config = dict(
    rope_base=10000.0,
    parallel_block=False,
    grad_clip=0.5,
    warmup_steps=200,
    schedule='wsd',
    final_lr_fraction=0.0,
    seq_len=768,
)
Each number is 200 + 20 x the weight over its row's rms, rounded and kept within 0 to 999. Layers, rows and columns count from 0. The size before them is the row's rms in percent of the matrix's.

# layer 3 MLP down (transposed), 2560x640, rms 0.0315, rows 894-951, columns 400-439
103,183,238,187,198,200,176,222,178,207,215,155,215,206,226,230,213,187,186,223,202,180,227,215,205,192,216,182,209,203,208,209,243,199,210,160,199,185,215,206,162
099,208,187,209,187,191,207,202,200,185,185,190,215,188,243,190,208,217,205,204,205,168,183,220,195,203,198,208,196,196,184,204,184,223,187,192,231,181,192,182,201
101,200,196,233,240,206,186,189,218,193,214,198,190,228,187,210,213,239,171,180,197,204,180,198,192,224,175,195,201,212,185,191,223,217,224,174,261,188,194,179,199
102,206,177,193,205,192,202,211,245,203,196,192,199,214,199,161,202,205,191,176,208,153,210,205,178,205,195,204,183,199,188,167,190,188,205,166,179,232,235,191,190
102,200,203,200,219,248,200,197,207,227,236,201,198,178,213,169,185,202,216,218,205,200,193,209,206,190,174,210,187,205,195,189,217,190,194,221,200,212,190,167,250
094,194,138,202,223,124,166,225,232,177,217,206,187,178,198,200,171,204,219,187,207,209,208,209,205,198,181,185,164,209,216,204,220,179,174,180,213,202,178,205,215
101,210,207,194,210,196,189,193,187,172,167,192,176,226,184,189,204,219,208,213,200,224,195,202,219,177,213,198,216,188,223,210,210,233,182,188,193,193,221,187,227
098,223,196,192,201,222,189,187,225,216,203,234,224,213,186,208,193,192,194,180,185,213,191,201,173,180,221,207,218,198,211,182,180,210,206,191,198,191,218,161,190
102,209,210,196,176,192,200,168,201,187,191,225,200,213,193,212,198,189,233,215,214,186,191,215,213,216,208,209,214,197,205,180,216,216,210,202,160,204,177,221,200
099,216,187,164,206,211,194,154,187,198,216,214,191,184,207,186,177,199,196,193,220,210,190,184,214,209,209,187,192,232,173,181,217,185,181,222,190,207,222,247,206
101,195,222,182,219,222,188,200,203,192,214,249,197,219,184,193,176,217,206,195,157,177,235,203,220,172,183,187,176,225,179,231,220,206,178,223,213,227,218,186,219
102,177,217,179,209,244,200,203,221,201,206,182,211,201,173,226,215,171,203,203,182,196,235,186,181,221,177,210,154,193,210,193,171,205,205,224,221,190,210,188,237
100,206,172,194,170,222,195,199,196,201,223,209,207,206,190,171,213,174,206,203,170,202,215,184,177,213,227,175,193,224,185,220,170,158,210,226,181,193,230,211,199
097,234,247,209,154,222,222,185,182,217,236,190,203,218,215,210,179,195,166,208,221,221,182,195,213,191,229,185,208,211,188,179,234,196,207,242,226,193,188,199,201
100,232,188,225,199,206,209,212,214,201,190,230,225,201,200,193,236,188,214,203,211,218,230,214,187,226,188,186,204,187,225,196,183,222,177,199,232,190,167,214,210
101,231,210,185,205,201,190,237,206,199,158,209,214,231,211,173,211,211,238,224,200,205,201,173,212,205,253,213,164,174,177,218,167,209,221,220,184,183,184,210,231
098,191,210,194,187,207,196,196,210,174,226,229,180,240,190,175,190,224,191,182,192,203,233,181,189,181,195,202,236,199,192,183,227,189,211,213,225,186,210,198,223
100,214,228,201,192,193,198,197,211,168,194,182,195,194,196,171,162,206,237,183,169,203,207,187,182,252,181,209,228,161,219,169,194,231,203,200,168,202,224,187,251
104,188,220,224,211,205,208,175,215,167,224,179,175,219,191,199,226,235,154,202,190,154,186,210,166,195,206,192,217,192,232,181,174,187,178,209,197,214,178,195,204
098,191,220,204,197,201,185,222,202,204,213,225,200,209,186,182,223,242,217,179,210,201,204,191,228,208,199,192,195,212,204,221,141,180,203,220,201,218,191,188,200
102,177,153,202,165,208,205,194,190,200,203,208,209,186,155,224,190,182,162,178,200,196,188,214,208,191,235,195,207,189,182,177,151,192,226,194,195,232,235,225,221
105,234,197,214,239,198,187,205,229,176,209,197,228,206,213,188,194,255,181,189,234,220,168,203,207,215,178,166,238,195,242,180,246,209,223,165,206,233,199,167,154
101,223,186,200,238,195,208,211,181,229,223,217,184,185,173,157,181,189,202,208,206,185,176,182,200,197,191,191,222,183,174,198,163,217,194,215,211,166,216,186,219
100,207,196,206,201,196,204,183,215,188,204,241,219,209,181,174,168,195,214,195,234,197,172,203,168,208,189,198,223,210,196,201,236,226,192,177,228,181,185,187,203
098,143,191,201,197,199,189,202,216,203,173,190,180,162,245,219,170,150,202,192,217,200,209,205,180,203,171,207,196,147,218,188,181,194,202,184,254,185,208,188,214
097,153,196,204,182,211,132,201,211,231,198,208,180,203,182,213,179,200,232,200,196,174,197,175,225,209,184,205,189,165,193,173,183,234,154,230,235,199,185,192,225
100,200,226,229,203,187,180,241,194,236,187,187,198,186,211,225,174,193,204,201,191,171,262,197,201,185,184,203,189,222,229,209,195,209,170,238,182,202,154,213,210
099,214,157,240,214,213,220,161,228,204,217,176,192,187,205,177,234,176,186,189,172,178,204,216,199,160,222,208,225,198,198,219,181,232,199,174,211,200,204,199,214
104,208,228,199,210,191,207,199,176,201,165,235,194,161,179,210,234,199,197,201,182,205,201,182,236,184,193,205,216,229,180,190,214,226,216,213,187,228,248,177,224
100,174,176,153,194,182,199,215,195,234,196,197,204,225,224,187,206,179,220,219,205,187,185,203,181,227,189,199,198,187,202,212,242,222,218,230,184,227,204,233,177
097,177,210,204,194,192,214,187,203,225,187,191,195,210,204,166,179,180,213,196,227,201,218,236,182,168,197,162,197,208,226,218,187,220,216,214,218,190,219,195,166
101,194,223,191,194,179,179,199,187,217,201,206,215,216,186,202,168,165,191,184,181,214,194,212,194,233,187,198,203,219,205,181,207,149,160,184,183,193,210,201,196
097,196,226,230,212,161,230,161,166,167,219,208,195,170,210,208,181,202,207,206,203,198,185,211,225,200,210,170,200,164,230,183,216,176,225,184,210,205,186,189,187
098,201,209,186,211,208,190,195,156,178,220,204,199,198,188,186,203,180,160,212,174,208,175,192,179,195,182,182,208,204,225,240,184,174,240,200,186,203,214,180,173
096,174,168,223,188,200,183,223,212,174,185,221,230,215,225,209,220,191,212,159,190,179,184,203,173,196,214,215,230,178,211,194,209,182,201,182,158,200,187,180,181
099,221,194,189,179,212,208,189,245,177,186,188,195,202,202,202,196,237,220,199,193,191,199,198,237,216,191,157,210,220,227,208,228,203,193,216,187,197,209,212,193
098,191,177,187,217,180,168,220,191,209,188,203,149,192,201,221,198,246,184,219,216,228,170,216,201,189,188,159,192,185,189,211,230,198,238,186,206,167,166,181,209
100,245,214,229,221,206,199,193,210,213,201,207,218,209,209,182,183,201,165,195,239,213,209,188,223,191,179,214,201,227,150,183,212,196,186,256,184,251,190,209,245
102,186,178,173,151,202,190,209,187,237,163,190,188,203,193,198,186,217,227,173,201,235,201,198,180,231,201,181,217,222,206,211,206,214,186,227,201,216,173,216,190
095,207,230,199,204,185,205,201,193,196,177,190,194,183,195,220,192,173,201,214,198,197,162,210,235,192,183,189,212,217,199,177,193,205,189,164,198,200,226,190,222
104,247,155,203,233,168,238,218,208,161,199,204,191,215,183,226,219,198,188,182,206,220,243,223,203,156,210,233,190,224,212,185,192,225,195,218,156,192,235,201,163
097,187,177,228,194,189,178,197,246,223,239,216,193,177,213,179,212,185,228,218,214,190,184,185,176,211,223,225,207,196,222,239,219,189,177,191,204,171,192,185,226
104,205,148,218,210,182,192,200,244,191,208,214,210,194,209,208,185,210,198,213,200,242,190,207,168,204,228,227,198,230,195,211,193,206,190,198,180,160,216,152,183
099,207,187,167,209,190,189,173,240,194,182,219,195,186,213,160,228,199,225,195,231,188,190,212,197,212,172,160,170,243,192,215,198,186,165,174,195,206,192,201,214
099,157,201,195,202,216,203,193,228,188,206,216,227,200,226,216,220,207,217,203,175,219,188,213,201,205,209,198,171,186,179,182,222,243,206,207,192,233,183,188,194
103,186,212,223,220,206,240,216,208,172,228,163,172,209,191,192,219,222,191,234,160,200,234,205,200,224,200,233,205,230,215,202,199,193,181,204,215,202,193,201,220
099,202,195,207,220,176,180,204,217,241,201,187,190,189,230,189,147,202,208,199,181,200,207,233,218,227,222,191,175,181,189,161,205,197,204,189,227,213,192,211,210
100,162,197,173,232,199,192,176,197,192,195,223,197,226,198,173,205,191,203,200,193,205,184,201,226,197,188,146,202,190,193,198,218,141,208,194,210,207,186,187,182
102,216,217,168,203,230,159,173,188,208,220,172,254,215,188,184,208,200,184,181,203,204,162,179,211,177,190,202,215,165,183,155,221,198,198,202,180,162,219,189,213
103,236,229,206,197,190,177,237,226,177,194,173,175,182,199,248,243,211,203,201,206,232,179,233,215,174,175,221,183,195,150,188,242,250,206,213,181,193,199,210,212
103,185,148,202,187,194,188,165,205,206,174,178,194,202,155,231,228,182,201,200,191,218,163,195,209,165,197,190,144,194,213,185,205,184,226,184,192,161,189,172,214
101,202,238,210,170,206,183,193,219,192,205,234,177,215,197,184,175,209,180,233,198,188,201,206,216,209,250,170,203,233,204,229,227,244,193,191,238,174,211,218,201
103,196,209,200,216,206,216,205,173,185,186,186,183,160,195,198,177,191,206,186,192,219,188,174,235,173,209,209,191,182,200,194,196,212,174,215,195,180,209,163,199
102,193,172,219,210,211,209,191,192,184,221,190,193,208,215,197,193,192,198,215,223,188,158,202,160,167,207,183,175,204,202,165,171,199,210,192,224,225,229,192,218
095,236,179,207,172,182,222,170,205,201,187,218,199,214,199,191,205,179,188,205,179,188,179,207,198,206,200,184,194,201,205,167,172,184,220,197,190,209,209,194,185
099,205,220,195,185,208,212,197,243,201,203,151,196,206,183,235,181,204,172,195,206,193,207,209,207,219,227,194,196,197,176,192,199,191,187,196,168,186,201,224,201
098,238,225,193,198,187,183,219,222,205,210,199,222,199,209,191,180,168,228,195,188,166,195,208,199,228,239,214,215,170,191,174,218,221,177,229,178,232,197,228,196
099,203,222,148,180,206,211,192,194,176,215,206,215,199,205,221,222,172,198,180,183,153,201,232,191,198,232,228,204,200,163,166,168,209,202,219,209,193,178,221,223
# layer 3 MLP gate, 2560x640, rms 0.043, rows 895-952, columns 400-439
098,187,201,198,175,193,182,220,194,202,209,205,191,229,220,193,203,192,231,192,167,197,196,208,196,229,211,249,171,214,164,166,163,220,205,196,195,190,233,215,206
099,189,195,199,198,202,220,199,199,174,256,207,226,225,193,208,183,207,224,157,195,171,181,225,197,253,217,211,196,185,245,214,221,179,173,200,196,208,234,204,214
099,211,175,187,191,211,208,189,182,199,169,190,199,193,225,192,211,209,236,163,164,184,213,194,220,196,205,194,201,193,230,181,179,211,209,207,207,205,190,175,169
102,206,221,164,206,209,187,216,202,214,202,186,157,197,222,237,210,166,222,224,180,209,205,220,188,209,183,212,192,211,172,213,198,202,208,234,179,195,177,188,226
098,202,260,193,206,221,207,180,199,205,200,177,231,220,225,194,215,185,211,199,214,205,222,219,172,211,206,209,176,200,179,184,203,202,207,187,209,208,246,194,176
094,211,222,205,183,168,222,199,185,247,181,183,163,209,214,236,219,217,206,197,197,167,197,210,203,193,218,203,219,221,170,198,169,220,217,209,239,180,215,187,205
099,209,227,176,196,197,206,235,176,166,232,179,210,209,210,167,249,222,234,211,189,182,178,174,203,234,173,215,220,200,214,214,200,219,209,200,166,202,200,194,161
104,214,215,166,183,216,188,199,174,186,201,193,200,196,215,190,232,178,209,201,168,205,209,171,210,215,203,163,243,183,200,193,195,193,237,172,211,197,179,227,199
100,216,192,182,171,213,180,156,175,187,208,203,191,160,213,154,192,205,160,214,196,194,193,195,200,193,233,166,210,192,200,208,203,199,201,222,197,208,235,224,200
100,204,212,198,192,219,191,206,205,216,248,199,198,159,226,219,196,174,215,202,220,194,209,170,190,205,205,214,192,214,171,201,178,197,195,187,203,221,199,184,183
100,242,201,211,208,234,178,226,171,189,220,228,177,184,196,247,159,191,191,223,216,177,224,192,185,205,178,221,199,227,197,227,211,146,198,239,176,226,188,215,166
096,223,195,187,209,182,179,232,188,188,206,223,208,163,199,208,222,222,206,219,200,177,204,216,189,208,201,175,217,212,163,224,229,194,230,153,203,212,191,177,197
092,231,157,255,176,189,184,162,205,193,201,218,186,210,232,223,190,195,190,211,183,180,182,193,184,201,197,193,203,208,179,218,197,198,211,191,227,203,211,161,232
100,192,184,203,183,205,214,168,198,205,211,216,169,192,193,191,196,191,211,192,205,196,191,205,179,194,195,191,199,193,198,226,188,210,213,157,209,206,192,197,192
098,204,203,209,224,215,183,212,165,206,206,187,201,214,221,201,159,194,213,185,194,197,203,208,197,193,217,172,247,259,181,187,193,205,200,200,190,191,227,207,197
098,191,220,170,222,184,224,195,172,195,188,170,156,218,231,193,188,197,179,178,182,193,205,212,170,206,237,199,230,237,184,225,224,239,232,208,219,226,232,211,175
102,224,217,193,165,200,227,206,178,190,207,193,227,215,191,199,188,229,189,175,201,195,204,231,216,207,201,166,191,233,231,178,179,206,204,225,195,215,174,195,211
103,201,188,176,192,252,201,197,234,246,147,193,193,215,198,137,206,189,221,206,232,205,216,211,198,247,199,221,210,201,208,176,177,177,213,191,221,230,184,166,232
104,206,164,188,207,206,181,161,198,169,214,201,207,221,219,180,219,173,206,181,210,209,206,213,191,179,220,212,226,214,202,229,194,200,191,197,203,218,229,247,228
097,188,221,210,173,215,195,198,239,228,218,179,238,172,210,200,177,213,204,181,180,198,221,200,196,192,174,198,215,174,221,199,218,194,221,209,168,191,204,211,211
105,182,203,207,159,219,202,212,190,218,181,210,192,203,230,201,210,213,195,215,203,229,203,178,209,177,210,186,214,227,214,209,225,199,201,215,229,201,231,256,217
101,199,232,210,207,204,186,210,241,191,189,216,196,207,207,199,188,201,220,180,223,219,189,189,189,192,206,206,223,184,192,224,150,188,169,216,202,215,236,212,213
101,234,206,195,184,204,194,179,247,184,198,219,209,213,218,214,170,205,194,217,195,175,181,219,201,195,157,190,229,212,190,226,219,224,185,195,191,212,187,195,254
096,211,207,229,210,210,213,248,168,193,178,165,149,204,205,196,171,197,202,211,206,177,216,198,197,180,203,218,198,219,186,210,201,226,237,180,193,194,191,212,174
099,182,178,192,199,243,190,216,174,205,197,219,190,227,164,199,169,205,211,206,171,223,184,239,173,153,240,207,223,181,202,204,195,233,208,201,202,195,155,213,188
097,172,198,238,222,178,197,250,169,191,185,197,216,222,189,206,223,192,222,190,218,185,195,240,211,208,226,187,226,196,179,201,209,201,207,153,212,167,169,202,193
103,216,199,177,219,213,214,207,173,209,217,178,193,223,180,243,229,192,241,211,226,219,146,188,208,195,179,233,189,192,187,217,199,200,227,199,210,228,231,212,183
099,190,201,210,212,166,211,214,208,199,148,168,140,204,196,200,192,216,177,207,194,189,211,218,187,214,193,187,198,179,215,176,211,203,184,197,214,178,164,181,190
098,187,221,211,200,240,192,180,226,178,190,192,205,225,198,190,203,192,185,209,186,186,192,208,224,190,177,156,188,208,214,199,199,202,197,198,217,182,212,204,176
097,182,203,161,181,225,237,185,176,183,182,219,180,182,233,197,206,206,171,207,194,233,241,217,199,242,170,200,175,177,211,209,207,183,217,181,211,209,190,198,208
100,197,201,209,165,188,214,203,157,177,206,193,178,186,216,193,177,209,168,198,248,212,196,185,167,211,186,182,187,223,198,201,211,214,208,206,218,190,216,189,205
097,157,256,195,203,227,207,182,192,164,204,186,242,215,171,176,194,188,193,223,197,198,216,206,203,167,229,175,197,188,220,231,192,205,220,209,207,213,213,195,178
098,200,211,184,180,181,203,206,217,205,197,232,216,207,212,198,202,171,183,182,222,200,183,234,209,227,208,172,186,203,157,214,226,187,159,213,227,183,186,225,196
096,210,253,198,209,160,187,182,184,217,206,207,187,196,224,162,188,223,209,193,208,207,207,216,202,208,223,182,183,186,195,179,182,199,192,177,203,165,206,238,198
099,204,202,211,211,189,188,215,174,195,199,219,181,185,205,245,237,217,192,206,249,183,199,220,174,210,159,211,204,211,190,189,192,180,215,180,217,214,211,206,179
098,200,180,179,219,177,190,239,220,236,196,196,162,199,172,184,236,225,180,210,219,190,217,201,223,179,193,195,206,220,209,214,207,203,199,192,196,175,184,207,181
101,206,207,191,203,187,194,234,198,218,188,180,179,226,151,210,190,200,210,231,191,207,205,224,195,165,224,166,223,203,160,224,180,181,214,194,201,161,179,229,188
104,161,226,165,177,216,194,206,193,207,176,201,209,250,187,209,209,188,187,230,207,203,196,169,158,194,227,214,174,210,197,230,202,183,203,198,177,171,168,181,222
089,201,198,195,210,172,216,207,218,190,172,212,181,190,182,175,209,192,179,205,162,178,163,194,187,195,187,175,211,184,215,210,167,188,209,195,186,196,191,262,197
103,221,194,204,209,171,227,181,173,156,223,176,205,216,189,235,236,194,189,196,206,241,217,202,191,191,225,172,207,204,196,189,197,196,203,220,193,169,205,187,186
100,216,183,218,187,196,219,224,195,224,156,223,212,191,202,216,170,210,181,228,199,191,224,220,216,208,213,194,204,175,226,184,181,211,209,203,200,214,183,205,216
097,141,214,199,217,206,183,217,223,214,180,223,182,194,198,198,181,198,213,186,177,198,221,164,165,222,170,183,197,239,201,195,187,223,215,170,191,188,195,184,215
098,197,151,234,232,213,221,211,168,206,168,203,216,220,196,186,211,227,196,202,174,174,184,236,189,202,225,202,207,187,217,186,194,227,227,200,240,189,189,172,219
096,197,191,198,160,221,179,217,193,201,227,244,213,212,218,217,189,183,208,199,190,248,226,201,219,207,221,205,196,224,233,195,174,230,237,156,210,206,184,192,218
101,177,162,206,231,195,228,232,203,191,163,202,152,222,194,225,166,194,199,236,198,149,197,208,209,207,183,204,202,200,222,190,211,201,229,182,196,175,242,216,202
105,167,188,226,225,202,183,156,229,235,236,203,202,199,207,192,220,208,188,204,207,207,186,229,213,195,217,207,187,188,184,206,221,195,197,242,188,200,223,176,177
101,213,184,225,197,218,224,207,201,208,207,174,230,173,227,196,228,221,185,201,149,188,248,204,207,190,187,168,192,218,169,200,183,227,196,210,200,199,161,225,206
101,237,220,190,201,194,181,205,203,207,191,183,181,198,219,198,148,215,215,204,247,179,171,205,200,204,204,201,190,187,188,204,201,201,195,172,204,203,202,223,175
110,219,207,217,188,210,200,201,211,175,224,166,189,201,230,212,191,217,216,165,190,177,242,193,186,199,197,180,195,179,203,251,193,145,215,186,212,208,198,185,231
108,218,201,193,160,178,222,209,180,196,230,201,189,221,230,192,159,206,205,213,201,213,199,200,226,185,161,186,210,220,164,201,201,210,210,201,201,198,188,236,192
108,224,182,197,241,179,171,200,223,187,204,225,192,187,230,196,218,200,206,185,204,207,168,192,194,162,185,234,188,167,200,241,169,198,197,203,155,201,184,165,165
096,203,184,201,213,188,208,157,205,184,214,185,222,223,159,225,210,195,199,171,194,201,203,177,171,205,176,204,191,217,256,210,200,179,224,203,194,182,180,219,214
103,189,186,147,191,168,192,198,181,221,168,185,212,239,176,200,194,204,237,216,157,207,202,213,180,192,223,205,204,211,202,179,202,197,210,214,220,206,218,248,211
095,196,179,155,234,186,206,174,209,198,187,180,191,149,203,196,184,204,180,158,223,182,186,200,167,215,192,197,199,215,217,186,206,203,214,166,182,196,192,189,221
097,185,195,208,223,204,176,216,182,179,192,217,233,181,220,201,165,184,240,205,210,188,234,180,191,195,190,195,175,221,183,165,181,203,212,200,211,212,194,177,181
099,207,195,249,184,246,216,211,188,224,236,181,210,182,187,170,178,216,226,216,188,243,191,183,199,241,192,211,187,204,205,167,239,217,214,202,239,194,166,243,218
095,202,223,213,247,208,199,223,219,200,186,227,209,193,205,149,183,197,202,207,212,214,187,209,193,187,197,230,198,224,160,219,195,219,220,214,204,172,212,198,207
098,163,207,220,219,153,213,202,218,170,212,196,185,220,220,216,190,234,191,179,217,211,192,215,223,197,170,215,173,183,208,231,224,212,204,210,190,194,200,238,231
# layer 3 MLP up, 2560x640, rms 0.0428, rows 895-951, columns 400-439
098,231,214,226,223,206,198,191,199,194,205,170,209,169,210,210,230,164,162,212,216,209,208,223,147,216,198,206,202,205,198,180,231,203,183,189,251,188,211,185,230
100,173,229,199,225,211,189,176,189,172,132,198,202,197,180,175,181,216,204,188,185,208,180,152,147,222,219,165,135,221,231,211,202,189,164,202,163,214,215,204,229
101,183,198,197,203,186,206,193,189,194,181,189,172,200,212,246,200,198,213,210,198,253,203,201,190,186,213,190,201,184,162,164,174,195,173,192,214,178,162,213,253
102,206,194,220,227,194,215,203,204,211,171,234,200,202,217,176,207,208,169,202,177,129,196,193,174,183,208,185,231,215,229,224,192,187,213,227,217,203,227,179,209
096,185,200,173,217,164,150,205,221,209,201,210,185,218,247,207,200,156,186,176,192,186,179,184,214,194,228,214,180,169,188,169,205,196,176,141,208,183,177,228,183
092,191,189,217,206,191,194,212,219,211,204,188,199,220,217,232,204,186,205,190,210,206,198,231,213,223,195,180,187,248,191,181,166,206,194,170,199,218,177,196,172
098,160,189,201,211,185,195,189,181,234,227,231,184,231,237,188,193,219,173,161,210,173,189,201,229,204,206,208,202,196,194,180,193,186,174,241,240,195,189,200,202
102,216,201,187,239,200,163,215,201,218,224,216,192,198,155,220,227,211,176,231,226,227,161,180,189,201,190,171,187,243,190,201,190,211,198,197,181,192,159,224,216
098,177,179,220,213,200,158,203,233,215,203,175,222,201,218,204,183,219,200,186,190,200,174,212,223,193,235,202,208,213,221,199,230,180,206,208,196,211,217,248,234
097,203,161,178,226,229,202,174,180,222,209,191,200,192,167,206,211,207,219,189,177,216,226,183,174,191,161,182,208,196,206,226,231,166,201,172,175,218,199,209,198
095,197,192,194,204,224,192,211,186,194,182,158,195,213,216,215,210,215,146,193,196,162,206,237,167,221,183,197,210,205,237,198,178,211,172,204,187,189,189,165,199
094,182,192,211,207,187,198,192,202,222,181,177,220,205,142,206,193,217,168,199,238,202,190,209,232,215,210,181,189,212,211,224,215,194,204,209,214,199,199,193,213
094,193,204,211,187,176,204,195,210,169,210,199,182,216,228,177,205,221,227,189,201,213,192,180,190,164,202,158,199,226,198,202,219,172,204,201,207,204,199,179,216
102,192,230,184,176,198,219,191,199,221,188,212,193,177,194,181,162,220,181,196,187,180,215,219,184,197,202,192,207,241,161,196,220,195,204,224,189,180,216,222,168
096,225,203,225,233,217,225,194,213,181,229,195,189,194,221,217,175,201,245,234,224,208,171,180,217,205,197,196,159,187,176,197,202,207,214,232,196,203,215,170,180
097,236,184,215,191,227,192,203,247,210,218,216,206,175,209,193,210,217,239,201,189,201,205,205,212,165,205,198,186,180,183,160,202,187,171,246,224,209,227,192,232
100,199,227,215,201,203,207,196,227,216,193,184,199,197,234,188,195,212,210,193,226,182,189,189,222,171,201,192,174,182,179,229,166,179,205,205,201,219,209,157,172
101,244,190,187,183,168,176,194,180,174,199,205,190,165,169,184,215,205,209,196,210,221,211,236,162,217,212,224,208,229,216,203,168,228,215,161,194,209,202,187,164
105,205,177,189,197,215,203,200,193,184,170,209,165,209,232,217,213,200,203,193,237,192,239,166,205,203,200,176,226,190,201,196,198,198,201,215,165,169,206,213,169
099,200,200,216,206,199,199,216,205,183,211,186,159,228,207,191,243,190,193,202,216,218,225,184,228,194,216,178,217,181,226,195,196,224,191,181,167,222,187,227,183
099,204,201,196,179,168,209,235,213,235,166,224,217,181,180,189,184,202,187,229,223,193,193,213,197,190,214,186,177,177,186,174,226,175,184,203,171,186,225,205,155
102,201,158,215,189,202,180,196,185,193,220,198,169,210,178,199,206,189,218,209,180,202,183,200,179,213,187,204,190,202,203,201,236,185,184,199,196,180,232,211,188
096,234,207,176,179,186,198,200,187,184,185,217,200,190,207,186,187,210,193,230,206,201,199,196,190,143,165,270,236,210,181,199,209,190,237,196,201,219,204,194,201
098,180,194,182,197,208,201,197,197,184,209,217,247,209,209,172,182,196,210,205,197,184,206,192,200,214,223,185,225,183,195,215,226,186,192,174,213,210,220,191,248
102,207,179,212,195,193,216,160,211,221,179,197,218,208,263,209,203,187,214,190,213,172,205,163,216,211,192,220,151,194,181,206,207,202,217,211,194,190,176,191,260
099,189,204,202,202,204,162,181,204,174,202,195,172,237,204,177,198,217,191,213,198,199,197,142,186,201,205,203,220,214,139,203,195,203,188,224,165,191,196,194,203
104,210,191,194,196,247,242,176,205,191,173,220,188,205,194,191,201,208,202,179,247,194,171,199,140,200,203,168,225,176,221,235,207,233,212,191,224,167,165,196,199
106,220,197,205,229,216,206,161,151,220,209,178,210,198,222,205,193,170,178,156,196,132,184,198,189,164,205,162,200,182,183,186,201,197,199,180,201,230,195,212,220
097,225,213,209,168,208,208,174,185,184,215,206,172,189,176,171,259,207,171,210,192,187,197,210,211,190,186,209,180,217,220,171,182,217,185,204,194,226,193,191,192
097,212,211,213,194,192,193,214,227,199,208,221,174,190,217,235,190,196,210,195,188,227,191,199,207,193,201,199,203,233,238,190,187,223,240,161,201,224,188,210,212
109,224,195,168,195,192,204,211,217,220,194,207,248,217,180,190,191,168,200,177,193,191,210,179,232,211,191,180,217,197,182,193,205,199,199,203,146,225,191,191,210
102,210,206,202,209,215,206,186,196,174,231,207,201,236,220,227,233,215,201,207,194,181,203,227,203,204,159,191,207,170,200,208,169,166,203,193,230,176,195,210,174
099,189,196,215,248,230,228,187,208,193,216,212,179,209,216,213,229,191,202,213,210,214,179,196,164,223,174,190,190,202,201,173,176,204,233,201,197,214,195,234,212
096,191,238,193,172,218,201,192,207,218,203,182,176,212,195,201,196,230,217,220,200,221,214,211,206,228,201,193,200,190,210,213,185,222,199,216,215,185,232,238,195
101,204,217,209,210,194,199,195,221,208,191,214,208,202,220,203,195,170,222,208,211,218,161,197,221,198,185,176,214,188,181,195,199,195,179,200,224,228,180,183,210
098,217,198,205,204,191,193,214,209,172,215,220,168,236,200,211,229,199,182,162,218,170,214,202,204,203,162,179,189,187,190,216,219,187,191,225,187,199,203,167,184
097,199,180,179,193,209,191,204,185,201,219,176,198,220,194,187,194,214,200,213,213,180,158,224,211,178,232,201,204,254,223,207,219,240,225,174,171,182,211,187,173
103,200,196,182,178,185,194,194,161,217,221,191,233,193,208,198,203,174,184,239,214,171,192,187,180,240,206,185,212,231,162,210,216,190,191,215,176,189,197,172,175
092,220,179,211,216,153,188,193,204,210,196,206,240,164,174,163,223,173,184,189,189,185,164,228,213,217,211,203,199,218,200,229,208,218,224,188,197,198,195,212,215
102,164,241,186,199,185,179,195,195,169,188,188,197,216,211,194,175,211,195,196,235,175,196,225,213,216,196,211,185,203,220,210,186,223,191,186,185,191,179,230,204
094,249,229,197,163,209,183,184,173,206,189,219,197,191,218,217,180,201,205,194,175,213,188,240,176,177,187,193,204,210,214,170,209,213,170,179,210,224,188,233,170
095,199,186,191,184,204,190,205,205,168,208,222,183,208,186,207,190,220,175,195,201,219,158,236,197,197,160,227,207,194,199,188,165,233,205,202,202,172,213,195,199
103,186,177,190,162,185,167,204,146,190,220,245,197,199,198,173,193,184,171,198,201,159,181,204,166,196,192,215,204,203,182,208,222,206,248,196,195,185,175,203,188
098,191,216,216,187,217,249,191,176,214,197,215,216,166,210,162,232,187,157,217,195,181,180,194,189,199,161,173,193,176,208,185,190,204,196,197,201,181,213,193,163
104,212,202,225,202,205,209,199,218,197,230,221,165,216,172,176,190,173,162,204,161,200,180,195,174,223,185,199,189,191,207,209,203,176,237,230,193,227,211,213,213
102,180,225,188,195,225,170,201,184,188,237,201,211,191,168,189,179,189,201,213,213,197,204,210,192,193,212,222,164,176,201,190,193,179,214,228,191,184,186,169,204
096,188,225,155,187,200,213,201,190,254,219,214,201,199,205,186,216,176,190,192,185,185,200,221,210,152,181,224,187,232,196,172,205,229,205,167,201,166,155,227,210
108,186,222,190,225,214,183,228,208,210,207,219,163,217,180,193,195,184,203,169,210,189,192,198,170,255,222,219,232,207,185,192,214,189,237,195,212,205,157,180,188
103,189,211,194,190,226,207,226,185,197,178,188,195,162,216,191,181,219,221,193,214,207,172,243,210,213,205,210,206,207,247,180,195,231,179,192,210,224,220,221,209
105,205,164,163,185,194,229,221,192,222,188,180,220,192,191,145,171,214,221,216,192,202,174,183,190,147,183,201,201,183,222,208,222,218,202,215,191,209,195,207,172
103,185,219,209,209,196,218,203,200,193,221,193,212,209,215,210,232,182,209,190,226,186,188,195,191,187,188,189,170,238,217,176,213,202,179,187,208,206,166,223,211
097,208,192,184,213,193,213,164,176,169,224,212,238,189,213,218,191,211,205,192,152,204,197,194,173,225,212,193,234,187,188,204,213,221,215,210,218,193,209,204,177
101,225,193,215,206,176,195,172,203,182,180,228,207,177,193,186,201,195,196,218,242,185,222,217,179,202,197,195,197,213,192,149,207,182,202,251,179,182,196,186,230
102,151,187,193,173,210,193,186,194,209,238,185,230,210,212,170,189,200,222,197,205,145,206,241,194,171,180,188,171,186,206,202,206,195,152,238,185,186,226,208,240
100,227,200,220,216,234,216,179,186,208,198,204,216,202,191,177,207,204,235,181,206,190,231,258,199,210,203,200,220,201,167,171,233,219,213,226,209,190,177,222,227
097,185,191,189,231,215,178,193,231,155,158,194,204,184,225,199,203,201,205,164,245,201,226,194,179,180,171,179,197,205,184,179,201,221,231,210,168,198,191,220,200
092,204,198,192,190,193,195,206,162,178,201,213,187,207,180,195,193,170,234,195,204,177,182,216,193,191,163,205,222,207,169,210,200,226,197,234,195,170,189,220,203